From a checkpoint of a small transformer trained on Wikipedia.
Architecture: LayerNorm before each block, rotary positions, untied embeddings.
Each number is 50 + 10 x the weight over its row's rms, rounded and kept within 0 to 99. Layers, rows and columns count from 0. The size before them is the row's rms in percent of the matrix's.

# gate: layer 3 MLP gate, 448x160, rms 0.0732, rows 194-208, columns 0-159
# up: layer 3 MLP up, 448x160, rms 0.0709, rows 194-207, columns 0-159
# down: layer 3 MLP down (transposed), 448x160, rms 0.0677, rows 194-207, columns 0-159
gate194 090:54 30 51 38 53 63 53 54 33 61 46 34 60 48 65 36 68 44 31 54 48 55 63 50 42 50 59 57 52 48 50 41 51 47 54 44 46 51 50 67 37 51 57 38 49 39 55 72 60 60 58 63 52 56 65 29 50 49 44 48 39 41 53 34 53 44 62 39 47 45 44 60 67 64 39 45 43 49 43 52 52 51 60 49 71 46 57 41 43 45 48 38 50 49 65 59 54 36 54 63 77 48 63 69 51 59 54 39 58 59 44 62 35 59 53 68 55 55 44 46 50 41 62 29 41 35 44 35 50 53 47 57 45 32 51 53 66 43 42 34 52 37 43 70 48 48 57 36 48 63 46 37 48 50 60 59 46 41 27 57
up194 089:49 51 49 65 47 45 42 72 61 59 53 50 48 49 44 60 66 47 43 50 53 72 58 46 38 49 48 52 57 53 50 39 35 44 36 31 55 57 63 34 48 57 50 43 58 58 58 50 57 44 34 51 47 63 51 53 76 46 44 48 64 48 39 44 52 57 64 33 46 55 50 63 37 52 53 57 64 48 35 45 58 45 80 53 53 47 36 48 58 61 54 54 38 57 54 25 57 54 49 35 54 24 47 47 50 57 44 52 51 34 61 53 31 37 59 56 49 30 38 55 44 26 54 40 44 60 50 51 62 45 52 62 45 60 34 66 58 48 59 65 58 50 55 43 51 51 40 29 62 58 60 49 51 52 49 58 29 58 65 53
down194 091:43 46 72 51 40 37 66 65 52 63 47 23 51 61 62 49 66 51 51 49 46 54 46 58 63 61 69 43 60 53 56 39 65 45 41 61 47 37 47 67 48 43 45 47 50 31 48 62 61 45 46 44 33 47 50 59 48 47 59 74 49 37 31 51 57 61 56 38 51 57 44 47 54 49 62 42 66 53 39 38 37 36 41 52 47 46 38 52 58 55 54 54 39 61 48 53 50 45 29 48 49 52 53 50 51 58 68 52 42 54 55 64 49 36 51 55 57 52 60 54 51 48 47 49 56 30 30 36 71 45 32 50 55 52 54 35 61 30 50 37 47 44 53 33 58 49 72 39 78 34 51 44 44 46 60 54 49 52 48 50
gate195 103:46 27 36 43 46 45 51 54 34 44 50 62 54 45 38 45 47 41 47 50 60 55 55 14 45 29 25 46 44 46 53 66 40 49 55 54 62 57 32 60 39 39 60 60 63 49 44 48 51 37 66 56 55 46 50 64 59 61 44 59 63 57 50 53 55 41 55 48 51 36 46 66 68 49 52 47 56 56 55 47 51 55 58 46 57 37 56 71 60 39 26 39 36 29 52 44 56 44 46 30 46 54 68 34 48 43 49 54 48 50 49 62 42 27 61 61 40 54 46 57 61 48 70 46 44 52 53 39 54 61 59 55 63 46 56 39 58 47 49 62 63 53 68 49 55 51 65 44 38 53 53 59 58 51 53 52 35 53 32 59
up195 102:53 37 52 37 40 67 52 29 42 62 48 49 51 45 52 46 57 55 48 39 48 47 54 51 30 52 47 38 58 46 55 49 39 44 46 44 44 22 49 71 51 53 38 59 49 43 58 35 50 48 68 60 68 36 46 55 43 39 69 33 41 58 52 40 41 52 76 72 47 54 62 64 60 37 44 66 70 50 41 54 59 41 48 47 63 53 54 64 55 37 52 45 52 56 72 48 39 36 42 49 28 44 54 55 48 33 53 41 61 45 55 61 52 60 55 44 44 38 43 47 60 78 51 55 69 46 41 56 37 54 42 38 51 59 51 35 52 47 51 45 45 65 53 57 56 39 49 40 41 52 43 56 37 36 51 49 42 59 41 60
down195 107:38 63 35 59 57 49 56 49 62 53 51 48 47 46 54 44 71 61 42 62 55 48 55 47 39 42 40 55 51 42 58 45 54 50 42 46 48 48 45 54 39 41 55 57 67 44 62 55 36 47 39 57 58 43 38 57 49 68 50 30 44 36 40 53 47 60 56 36 56 66 44 57 60 46 61 51 53 66 55 40 69 44 54 61 31 44 27 45 37 56 52 35 52 36 44 30 48 61 44 52 62 42 46 60 65 38 64 65 39 55 51 25 49 47 43 66 52 46 67 55 58 65 64 60 40 61 23 36 61 48 35 36 35 48 55 51 51 52 51 39 30 41 39 55 54 54 61 65 50 50 52 38 63 56 55 51 48 49 68 56
gate196 099:49 32 41 60 51 47 31 52 45 52 63 48 59 31 42 37 40 52 52 51 50 60 51 63 48 44 49 46 48 42 56 28 41 43 39 42 57 52 60 45 56 53 59 48 59 54 55 50 49 38 30 40 54 33 51 64 48 51 46 47 49 55 53 65 63 48 57 59 59 43 42 55 56 48 67 57 50 75 51 38 60 69 34 43 67 40 43 51 67 30 49 44 43 31 35 41 45 57 49 42 67 39 47 57 64 57 52 39 58 40 54 64 52 32 47 58 63 45 41 68 53 45 55 56 53 48 50 48 63 46 51 46 30 55 48 52 49 44 63 53 53 58 35 45 40 69 64 62 47 40 46 64 57 57 38 44 44 47 52 91
up196 098:58 63 58 49 60 54 65 38 51 56 22 60 46 54 59 50 50 63 55 62 49 65 33 43 54 52 31 77 63 61 43 55 60 46 63 54 51 61 59 59 47 47 47 44 53 30 52 41 48 46 59 42 71 50 51 28 49 50 53 53 46 44 60 46 81 56 50 39 46 59 39 39 44 48 51 53 51 48 41 47 43 26 49 53 45 47 69 56 46 57 62 59 71 55 30 51 39 40 41 47 56 42 42 42 33 35 45 49 36 38 49 32 65 54 45 52 51 47 45 42 56 34 42 31 48 49 42 57 40 50 57 51 60 66 54 40 48 53 46 49 43 53 71 56 62 54 50 53 53 49 66 57 57 41 38 32 54 68 60 46
down196 100:49 49 50 57 34 46 55 54 52 57 41 51 52 42 69 53 48 53 33 76 66 68 59 62 56 46 66 47 53 53 51 35 53 50 57 32 51 56 47 51 49 40 64 69 62 43 34 52 55 34 43 39 54 31 46 56 54 53 36 40 70 71 53 70 46 49 39 69 39 45 50 48 46 46 51 54 40 52 51 36 32 30 50 28 59 43 49 62 57 52 50 71 52 66 45 47 57 36 36 34 54 57 46 52 65 58 48 44 30 54 31 54 32 50 55 59 43 35 40 50 43 42 55 49 58 53 49 69 63 48 44 56 53 42 60 49 34 45 55 48 48 58 56 60 56 55 71 47 45 49 38 57 48 39 42 64 44 52 50 39
gate197 107:55 39 59 42 49 51 44 38 59 54 51 50 31 52 47 41 54 68 64 48 56 30 50 19 51 54 61 49 46 51 58 47 57 65 61 57 49 49 46 45 54 48 38 30 48 40 43 51 72 55 44 40 27 38 52 44 50 52 44 35 40 66 55 41 40 54 50 31 57 32 48 31 46 71 63 51 41 35 43 42 53 50 56 32 41 49 51 52 59 54 61 57 41 53 59 63 53 33 65 57 53 52 53 45 57 40 55 55 48 66 53 61 52 56 38 51 61 51 57 56 47 51 49 43 64 71 55 44 59 48 49 66 37 51 38 63 40 55 70 51 65 41 51 50 26 47 45 53 60 47 59 54 56 54 24 53 69 57 53 40
up197 105:40 39 39 43 52 48 47 61 39 57 52 50 62 64 50 47 50 50 52 43 45 49 62 50 43 58 39 43 67 25 35 51 50 35 70 30 49 44 55 48 38 65 54 45 37 51 43 46 46 57 50 59 67 56 55 63 39 56 48 63 67 46 67 50 72 38 80 42 62 78 45 54 36 43 45 47 64 37 49 56 40 43 60 39 37 51 54 80 61 50 34 48 52 56 51 50 42 60 45 42 41 63 60 42 62 48 48 44 47 42 61 52 50 61 58 70 38 47 51 58 49 46 35 54 48 41 58 55 39 55 36 43 61 54 51 50 46 50 53 58 54 56 53 58 69 45 38 47 30 33 43 39 43 57 63 52 51 50 54 56
down197 105:43 32 54 63 41 44 62 69 47 54 65 47 39 54 36 66 41 50 61 35 62 15 58 53 51 53 54 46 39 45 51 52 45 57 47 56 42 58 47 38 41 46 55 52 45 51 57 48 50 70 54 38 29 57 54 48 58 43 55 55 36 47 65 43 51 43 54 49 32 35 53 32 47 55 36 60 40 64 41 65 49 54 36 63 50 64 36 55 30 50 50 59 60 46 56 56 69 39 50 54 57 63 43 41 53 47 36 57 36 58 68 51 62 58 57 63 73 44 46 64 51 53 55 44 57 58 43 49 57 69 53 61 40 56 53 45 44 63 57 33 47 49 39 18 46 56 52 46 51 62 46 58 46 47 32 56 54 48 47 58
gate198 104:51 58 36 51 60 60 67 52 47 52 34 75 54 43 51 47 64 63 64 41 52 57 55 51 47 46 56 62 56 56 52 57 49 57 44 52 59 46 47 37 40 78 45 59 55 49 57 47 69 44 61 56 55 32 39 49 63 46 50 36 60 50 62 56 54 41 36 31 51 55 37 46 41 71 58 55 44 48 23 42 55 62 30 34 64 58 41 35 36 54 63 45 43 39 38 31 55 34 38 42 52 60 42 40 47 48 37 48 75 50 64 76 46 48 46 50 47 46 33 56 50 52 38 51 58 50 42 26 46 40 51 56 52 33 47 47 50 46 55 42 52 54 58 62 50 46 62 44 49 47 54 59 67 50 50 42 45 51 48 41
up198 109:69 38 42 56 63 59 62 54 32 50 42 49 46 57 55 39 59 56 56 48 52 53 61 59 50 63 67 51 53 60 52 38 23 54 49 66 50 62 60 55 61 59 54 44 60 50 43 56 58 32 49 36 40 43 41 39 37 53 54 51 47 53 65 37 58 60 62 46 63 55 49 47 40 59 46 51 22 33 60 36 40 57 50 47 55 44 33 47 49 48 52 45 36 50 41 30 59 43 66 42 53 59 62 42 70 66 51 52 52 44 43 68 39 63 34 30 50 46 57 42 55 49 58 58 41 54 46 59 54 53 56 52 37 50 49 40 65 51 46 35 63 53 26 37 46 63 50 47 25 62 40 61 62 39 44 54 40 50 54 60
down198 105:40 58 54 54 54 56 44 49 56 60 49 51 54 62 63 58 41 42 36 70 66 38 48 55 55 49 53 35 56 36 40 58 73 38 48 58 59 35 49 53 38 41 44 41 51 56 78 50 53 53 59 40 44 44 58 44 57 54 34 41 42 42 36 61 29 46 51 54 36 35 38 57 50 40 53 42 56 71 41 53 64 66 49 55 36 44 64 60 66 43 47 62 57 59 52 67 59 52 53 51 46 41 38 57 46 35 62 43 56 51 55 59 50 56 63 55 61 57 42 46 45 55 53 48 48 48 39 44 73 43 44 64 65 39 42 63 42 21 51 46 32 51 53 51 57 31 44 54 26 50 56 54 36 36 60 42 63 47 41 55
gate199 091:39 40 40 58 33 56 42 46 40 44 49 71 50 40 50 54 44 37 40 56 48 59 56 38 61 64 62 37 53 53 52 51 44 40 52 32 53 56 65 38 56 52 55 48 51 64 37 37 55 58 47 42 50 61 50 47 65 32 46 39 65 54 68 53 51 50 63 39 36 44 49 45 26 35 66 45 56 28 52 34 52 63 35 54 57 60 38 49 46 65 52 53 42 60 56 45 31 66 41 49 48 50 61 39 55 46 54 30 56 48 67 46 44 61 61 72 62 32 66 48 75 38 52 43 46 43 60 55 40 38 45 36 52 54 55 71 61 49 47 46 41 51 46 59 63 39 45 44 46 54 54 36 45 61 55 42 53 64 56 46
up199 093:49 52 60 40 45 49 51 22 49 57 54 39 56 41 64 53 43 58 51 42 35 48 53 60 49 36 40 47 50 47 43 40 51 68 36 54 58 54 47 65 48 53 54 50 42 45 54 45 53 39 44 46 54 50 57 36 50 66 40 53 49 64 46 36 35 47 38 55 43 58 51 44 51 63 44 45 42 60 47 68 72 48 57 51 50 51 51 37 44 47 47 66 58 46 57 57 67 41 80 51 62 55 28 56 45 22 60 49 56 66 62 49 51 53 53 29 49 53 32 55 38 59 39 39 70 50 42 64 42 65 52 59 41 44 47 53 46 53 38 57 44 44 46 52 40 81 38 42 44 32 48 52 36 43 61 60 51 46 49 75
down199 093:61 61 51 46 53 55 75 51 55 38 39 36 54 57 34 60 58 43 51 43 47 46 51 42 47 42 42 44 42 38 45 39 55 60 36 45 52 38 45 43 63 48 61 61 39 36 35 65 49 36 58 62 59 45 56 54 62 58 53 53 40 45 47 49 30 54 58 60 44 58 43 42 52 35 50 49 49 55 39 49 43 62 44 52 58 50 41 60 58 45 64 49 65 43 46 41 56 63 58 55 50 63 45 62 45 71 40 44 60 48 63 59 44 69 40 56 56 40 35 55 60 45 38 44 47 47 40 58 55 74 50 49 46 54 44 60 49 82 40 52 54 48 59 23 46 53 57 41 60 60 35 47 41 37 27 70 57 57 22 53
gate200 108:40 67 51 46 54 25 43 51 67 52 63 62 49 45 58 64 60 48 32 50 41 40 39 43 55 50 57 29 43 52 43 46 50 45 62 53 60 46 49 48 53 39 54 40 30 74 44 35 58 74 54 62 53 42 58 48 50 46 60 36 50 33 58 49 64 54 56 54 50 44 47 48 58 64 56 51 46 38 48 59 30 50 63 35 45 31 56 47 61 54 52 34 49 60 50 58 53 49 43 59 61 39 46 52 44 39 65 37 57 40 41 49 68 44 49 51 51 65 44 37 51 53 50 51 52 61 39 65 41 53 61 31 54 37 64 48 47 46 54 48 43 61 57 77 23 48 62 49 35 54 44 69 46 47 43 53 59 32 53 61
up200 105:48 33 50 51 56 63 60 58 37 53 63 51 58 64 68 47 60 44 62 49 71 55 65 55 42 63 52 62 42 51 43 57 44 48 71 54 52 52 50 54 48 43 67 32 55 47 51 68 54 38 28 60 61 72 47 43 40 43 37 54 56 54 47 63 66 63 57 37 46 36 47 55 42 42 46 46 45 56 59 45 48 63 43 57 30 48 47 58 51 70 36 42 57 54 50 63 49 55 62 42 57 53 54 56 46 36 52 56 44 52 64 31 38 51 34 45 51 25 45 55 30 41 39 48 66 42 50 31 57 60 59 59 50 44 53 34 66 45 60 35 51 54 30 42 51 57 44 49 56 39 35 42 62 53 58 37 45 52 40 47
down200 104:39 50 31 52 53 59 33 52 52 44 53 60 43 42 33 62 44 33 40 48 41 54 62 47 68 52 38 60 46 37 61 68 51 47 46 58 43 61 52 68 55 52 55 50 57 45 56 49 38 34 60 59 31 52 57 64 49 51 56 58 56 48 60 66 45 41 34 54 48 51 52 61 46 48 61 50 39 72 62 53 45 64 31 36 45 35 41 67 52 39 65 53 44 34 52 44 46 50 55 44 54 50 54 59 41 51 52 37 49 49 41 47 50 46 49 48 41 46 60 66 34 36 39 58 38 67 44 59 48 47 42 37 55 59 48 65 47 98 53 55 58 38 37 50 49 41 38 47 53 42 48 59 31 54 53 37 52 51 62 56
gate201 093:50 47 53 61 44 42 47 59 61 56 44 50 35 54 46 63 52 50 36 53 41 49 40 49 61 37 42 47 64 64 54 45 49 74 53 43 52 49 51 49 53 55 51 55 49 50 37 43 60 71 45 37 43 48 37 29 32 41 44 50 40 42 62 52 66 34 70 52 59 52 38 64 34 43 51 48 56 52 68 46 37 60 39 56 56 36 39 52 51 39 64 44 47 53 46 59 57 45 48 66 64 38 28 71 38 59 44 43 41 19 42 40 48 53 46 57 64 32 41 28 57 44 58 34 50 50 48 50 60 64 42 41 48 65 41 68 56 54 55 50 44 47 41 49 57 43 63 52 55 61 58 60 75 56 44 59 52 38 50 55
up201 096:38 54 42 64 50 66 62 47 34 59 64 49 54 38 54 57 33 26 67 44 57 42 55 32 54 49 46 71 44 42 40 43 57 46 50 54 62 56 54 37 51 51 56 42 66 37 59 54 49 46 51 54 47 35 73 56 57 58 43 53 52 48 37 47 31 41 28 50 52 55 53 55 67 63 45 64 34 51 49 51 58 53 65 41 61 63 66 35 50 44 41 43 55 28 44 29 37 36 62 47 52 60 41 50 56 67 54 47 61 46 55 45 59 41 47 45 39 61 63 44 50 42 48 49 40 63 77 69 46 52 54 47 58 37 54 59 40 55 37 51 47 53 51 55 44 41 55 58 57 53 62 49 53 44 35 57 46 69 71 48
down201 092:52 51 38 43 56 62 59 37 44 42 39 47 54 68 36 36 55 45 53 42 45 53 57 56 55 60 44 45 64 49 41 43 46 59 48 35 57 64 47 67 40 55 41 66 46 49 53 32 42 77 39 40 44 46 45 46 29 47 47 38 54 54 50 57 53 51 46 57 42 52 37 38 42 39 65 39 68 63 37 50 47 55 48 48 55 35 26 55 47 39 60 51 53 50 44 54 65 39 66 48 57 50 36 64 43 51 40 58 63 62 39 47 56 66 49 49 89 51 55 45 46 52 47 44 55 49 53 39 29 51 61 63 41 50 66 53 63 67 59 43 31 62 48 45 45 49 59 46 45 52 38 74 62 48 44 45 46 43 61 47
gate202 099:33 42 53 62 47 49 38 47 25 65 50 44 50 43 40 50 52 62 46 45 36 59 52 55 37 44 36 50 41 38 51 30 44 61 54 35 42 40 43 44 49 53 34 57 34 44 56 49 57 53 46 23 47 50 63 59 44 38 48 57 55 63 56 54 59 58 64 59 44 59 64 55 56 55 51 51 43 50 40 45 51 52 44 76 49 58 55 42 54 37 56 47 39 29 50 31 64 52 42 55 38 58 65 54 46 56 37 53 56 38 65 53 61 38 39 51 61 53 50 37 41 45 47 47 53 57 83 72 60 58 28 41 32 54 55 66 35 38 47 44 49 57 50 43 43 57 62 55 51 49 56 56 48 49 58 38 59 46 58 74
up202 100:42 53 32 35 63 47 52 32 58 40 59 46 46 45 45 30 25 60 60 60 58 47 59 50 31 42 30 58 51 41 59 60 56 44 50 56 62 54 47 54 23 41 53 28 39 58 57 64 46 65 34 42 52 57 39 52 55 36 35 63 40 40 58 57 69 50 51 51 58 44 49 67 58 46 43 35 67 61 46 57 50 48 59 68 60 35 56 39 45 67 64 40 41 58 37 56 42 61 62 41 67 62 50 45 60 39 67 54 51 48 57 30 41 56 59 56 56 45 41 64 54 43 48 50 57 40 54 37 40 61 47 50 62 62 44 52 56 60 41 64 45 39 55 52 57 46 55 46 41 64 53 37 58 58 45 40 47 56 59 50
down202 100:51 56 49 49 40 49 45 57 37 46 44 58 34 53 41 58 42 46 47 58 41 55 41 63 20 39 64 55 45 51 53 37 48 57 37 58 61 53 73 54 51 40 51 53 59 45 46 56 71 47 68 42 41 48 51 56 46 69 61 62 65 59 56 58 55 49 47 53 57 54 33 59 43 61 69 49 57 55 53 36 29 35 44 32 49 54 59 51 43 43 51 51 37 47 51 45 53 51 26 44 69 48 62 37 51 65 39 55 47 50 49 60 41 32 43 64 62 33 42 51 76 53 43 69 55 38 39 46 56 31 41 48 51 56 67 44 54 57 44 55 63 43 74 52 52 62 52 57 54 50 42 36 41 58 54 33 40 41 54 43
gate203 106:62 50 53 58 54 54 59 39 57 62 43 59 43 54 63 68 42 75 38 46 58 56 52 22 51 45 36 43 47 65 58 44 52 55 50 40 54 30 60 37 48 38 59 59 53 35 63 57 53 66 52 51 44 51 40 44 55 42 58 52 54 47 41 34 36 56 71 35 56 30 49 31 37 59 52 64 58 57 50 43 56 52 62 62 43 53 59 58 48 60 47 59 64 35 24 40 49 33 59 50 38 62 60 61 48 53 58 40 56 50 53 48 42 49 40 53 44 49 45 51 44 50 60 40 40 39 46 42 45 68 68 59 60 49 73 54 59 45 65 53 53 50 36 34 54 27 42 61 36 48 46 60 48 34 59 54 51 47 39 51
up203 102:51 51 38 36 54 38 48 39 48 59 67 36 70 54 44 55 42 48 44 55 51 62 44 55 48 48 70 44 59 59 49 52 51 37 42 55 39 40 35 50 47 47 38 66 62 57 28 31 48 32 58 60 55 44 56 58 50 46 28 34 70 40 62 45 58 42 62 60 53 52 52 54 48 60 39 45 39 48 58 67 34 43 71 56 40 59 49 44 35 46 40 44 39 51 61 42 29 48 64 59 48 57 50 53 49 41 50 45 72 52 35 58 52 59 48 34 49 49 35 61 46 41 53 38 73 36 65 52 59 43 59 40 58 46 43 47 38 62 47 55 52 39 51 54 63 41 38 59 53 65 35 60 53 60 38 51 59 64 34 46
down203 104:60 64 61 62 52 29 52 40 49 43 63 42 27 55 40 60 63 43 43 44 55 47 57 43 60 64 41 60 37 53 65 48 40 46 45 34 47 38 54 37 51 39 59 58 43 39 53 60 40 63 58 41 57 44 70 37 55 45 53 65 57 61 46 44 61 67 56 44 36 36 47 40 54 64 40 40 66 40 38 59 72 56 50 43 50 37 33 62 64 42 68 51 51 54 36 55 59 44 43 50 33 34 54 72 53 55 58 43 55 61 58 48 48 49 27 53 46 64 38 59 41 36 48 46 41 63 41 45 53 43 75 46 43 49 45 69 48 59 56 58 57 47 48 41 46 44 31 54 40 61 60 50 51 50 44 51 39 59 45 54
gate204 105:72 44 42 28 39 60 55 57 68 47 51 40 52 44 60 60 45 50 51 45 46 50 22 53 46 65 59 47 39 43 34 60 37 54 54 58 51 40 48 54 58 27 56 45 33 49 41 68 53 49 58 66 52 55 41 56 64 54 47 55 61 64 63 57 46 42 50 33 46 52 57 62 53 46 37 60 51 48 53 33 69 42 46 41 57 55 47 46 57 53 71 43 58 60 54 66 44 46 35 56 49 61 31 46 59 50 36 62 30 55 43 45 50 63 39 44 31 46 60 53 43 43 44 46 48 57 44 61 37 50 38 48 34 54 67 60 59 54 41 57 63 75 53 59 56 42 70 41 53 46 56 46 64 54 42 43 38 71 46 51
up204 099:40 31 58 63 39 61 55 39 43 49 47 63 49 51 58 47 46 58 47 40 53 48 58 32 51 32 58 58 45 45 39 31 53 48 64 43 74 61 49 59 46 43 44 54 48 60 60 50 61 34 60 34 49 39 65 45 44 40 71 69 27 30 47 50 64 33 55 35 37 48 45 49 50 55 55 62 36 37 51 54 27 55 55 44 51 67 54 49 56 57 52 46 41 48 51 63 39 63 68 57 50 40 63 59 50 37 43 23 40 57 59 55 53 47 64 48 45 60 59 32 35 39 52 66 36 29 51 35 48 60 62 61 54 62 58 55 48 43 58 52 49 38 62 50 53 52 51 52 51 57 56 56 65 52 54 46 51 53 53 46
down204 104:49 42 58 37 46 51 33 48 26 52 56 59 46 49 50 55 41 46 62 42 39 51 52 58 37 61 60 50 64 53 66 62 56 50 50 50 54 63 53 42 43 61 57 70 59 49 35 57 59 46 45 37 35 56 56 23 44 47 71 42 44 62 71 43 51 55 50 60 41 60 46 55 46 36 49 41 23 48 52 61 61 59 54 64 26 53 42 55 61 47 48 43 57 36 50 64 43 42 50 46 49 56 46 41 43 40 58 42 41 45 55 58 63 47 38 64 61 67 52 59 40 52 52 41 52 78 39 35 51 49 47 44 49 37 35 48 55 42 38 36 56 53 62 65 52 53 37 30 57 69 60 46 57 66 49 56 41 32 53 49
gate205 093:65 25 33 64 42 49 45 52 50 45 64 58 45 55 38 42 41 54 38 54 53 46 43 63 30 56 47 45 55 68 50 46 52 60 48 39 42 44 47 58 54 49 56 43 60 43 52 62 45 57 38 56 41 41 39 49 72 53 44 56 75 52 37 39 38 50 36 37 51 68 56 50 61 51 37 49 53 54 55 52 74 58 30 42 69 75 52 50 30 54 47 36 38 46 45 51 51 47 41 40 65 38 46 44 63 60 58 36 51 64 43 60 48 43 46 58 53 39 34 60 61 38 58 42 66 49 51 57 56 41 53 39 50 55 44 49 70 50 47 51 48 66 70 61 41 44 66 44 68 49 45 51 34 48 55 47 34 46 43 49
up205 098:36 60 37 51 46 47 71 45 42 54 52 54 47 61 48 72 59 59 56 41 54 43 71 55 53 43 59 69 58 37 27 46 42 36 38 64 73 57 61 51 38 59 30 48 48 27 47 46 55 42 42 49 51 51 63 59 47 44 67 56 52 60 50 48 58 48 41 70 53 47 43 72 42 43 41 45 56 35 44 53 46 43 63 45 56 40 42 59 44 46 42 64 48 46 48 56 55 35 49 49 56 43 41 42 57 70 44 36 50 55 53 56 49 60 31 48 42 32 45 46 64 44 39 52 40 57 51 42 46 60 47 51 43 76 37 53 41 43 49 49 48 68 44 47 55 42 37 53 48 55 41 59 75 55 48 74 54 65 62 36
down205 098:44 68 43 42 44 73 40 48 51 43 38 47 45 41 54 41 53 39 51 46 77 47 54 44 53 47 62 49 44 42 45 44 52 58 63 34 51 48 40 64 35 59 51 65 54 48 48 26 47 67 47 52 68 56 57 62 44 55 52 59 56 49 43 55 39 42 62 67 39 55 51 53 47 50 46 89 49 51 33 48 40 33 55 51 52 39 56 47 47 46 50 72 52 58 54 52 36 40 37 51 58 61 55 56 52 59 55 45 35 70 61 44 30 62 44 47 47 38 37 47 63 42 32 52 53 51 62 36 49 58 25 62 51 55 53 51 40 44 47 60 58 59 49 33 69 45 50 68 49 48 44 51 29 48 46 40 50 49 58 46
gate206 101:53 60 48 51 66 51 48 66 55 42 55 44 65 58 52 59 48 46 41 50 49 63 56 56 39 49 62 34 54 49 62 52 44 62 52 38 44 51 38 52 43 41 55 48 73 51 52 53 67 51 59 53 62 68 54 48 41 59 44 32 54 44 56 47 59 52 48 64 62 34 44 50 52 60 45 37 37 43 56 39 51 37 60 63 46 56 74 38 38 55 43 25 54 47 38 45 49 50 49 47 65 43 51 45 54 47 64 42 56 27 25 46 52 37 75 61 52 51 36 58 48 38 50 56 55 34 53 63 67 54 46 51 40 52 59 48 56 52 35 54 36 46 49 47 32 61 57 63 59 56 50 72 30 34 35 49 32 70 46 54
up206 101:58 44 37 51 45 60 57 61 68 50 48 70 35 48 54 46 32 64 56 50 44 24 49 55 51 46 43 77 58 47 49 50 45 52 57 47 55 54 50 42 44 66 61 37 36 69 26 28 42 56 51 47 53 46 46 62 49 25 46 68 52 55 40 63 54 41 36 37 48 60 50 52 45 48 56 64 72 53 52 49 50 70 35 58 66 51 51 46 58 48 58 75 51 30 51 58 42 41 47 54 51 45 47 39 46 39 68 54 43 74 45 61 42 39 46 39 58 57 55 46 43 49 47 46 40 42 49 56 47 52 41 48 50 45 46 71 46 51 53 40 50 55 65 35 49 37 45 36 39 60 59 40 46 54 46 44 52 47 67 47
down206 099:50 58 47 49 55 64 42 61 33 30 38 44 64 51 63 61 57 53 37 47 48 36 39 40 60 31 55 45 46 64 47 35 53 50 53 46 65 37 55 76 60 36 54 59 37 59 59 52 57 52 64 42 54 63 37 59 45 61 65 40 53 35 52 72 41 44 35 56 59 39 57 46 50 51 51 54 46 71 35 54 59 47 57 28 43 55 38 50 52 52 51 54 55 49 46 63 46 34 33 50 34 36 53 41 53 51 41 42 56 50 59 58 47 65 41 34 40 51 45 47 45 58 46 38 43 63 59 47 56 52 42 55 59 41 34 33 43 64 66 54 46 72 59 50 56 58 57 66 36 68 46 43 43 40 43 67 46 41 47 68
gate207 099:53 52 40 56 51 53 56 58 46 63 47 58 49 63 61 30 49 52 69 32 34 53 53 53 41 55 36 54 30 48 44 45 71 35 62 44 37 34 48 33 58 46 54 43 39 55 38 39 45 70 51 56 54 49 32 48 45 43 34 45 54 58 47 60 58 53 62 58 45 53 58 55 48 46 50 39 41 35 35 43 49 66 34 56 64 63 66 49 43 60 54 54 56 77 40 44 65 68 67 39 34 45 48 46 52 30 63 27 53 45 61 59 53 46 34 51 42 61 63 54 45 53 51 62 53 55 43 61 42 49 44 50 63 50 59 54 41 65 58 59 52 44 46 48 41 31 47 50 65 55 58 47 36 68 47 62 55 34 50 60
up207 100:55 44 53 57 55 37 60 44 64 62 54 57 53 52 58 37 46 28 59 47 59 46 47 39 45 43 47 54 40 67 31 44 48 58 62 24 64 50 38 49 43 48 49 54 63 64 54 47 30 52 49 45 34 27 52 68 36 74 45 34 59 74 51 38 53 29 55 34 38 54 39 48 48 40 50 46 55 60 55 45 64 39 55 66 42 54 55 48 48 50 35 48 42 48 56 60 53 55 42 37 58 72 47 34 53 53 42 40 46 46 53 66 57 37 47 33 42 37 57 51 59 54 50 60 59 52 67 65 58 49 46 48 65 71 67 51 57 54 53 68 65 40 52 43 48 51 44 46 58 47 54 49 31 62 44 50 44 52 50 53
down207 099:64 52 57 51 43 44 55 57 37 58 49 52 62 38 67 48 71 31 57 56 63 29 58 38 58 45 53 46 49 47 45 55 40 47 49 53 47 43 66 50 37 52 51 43 41 38 46 63 64 46 45 57 49 63 50 33 58 49 52 48 56 46 44 40 41 46 60 38 48 41 37 81 60 65 52 50 69 53 39 59 52 59 53 59 59 50 68 47 64 50 38 36 56 58 55 35 51 57 55 57 52 39 43 53 55 52 62 67 61 53 70 33 54 44 63 53 29 64 47 41 29 44 47 31 62 57 63 50 35 57 38 50 34 29 51 36 42 31 61 50 48 41 46 42 70 41 61 57 40 43 54 46 49 51 44 54 38 52 46 60
gate208 101:44 55 52 42 64 74 37 46 42 54 46 46 49 57 41 46 65 64 52 39 47 37 42 51 32 62 54 42 58 53 45 57 60 23 38 46 54 34 48 45 71 50 71 29 55 52 52 55 46 53 54 37 53 41 60 46 58 63 44 54 30 56 51 66 48 51 49 53 42 39 33 49 39 63 61 48 56 46 44 45 51 34 35 36 46 58 82 63 49 50 52 57 64 39 38 52 47 35 55 51 64 46 46 57 54 62 39 48 50 48 52 43 58 54 42 34 40 51 52 47 33 36 55 58 48 39 53 53 59 67 48 47 36 51 57 48 52 67 54 40 25 46 44 58 51 30 55 50 43 72 36 43 67 64 52 51 54 57 52 51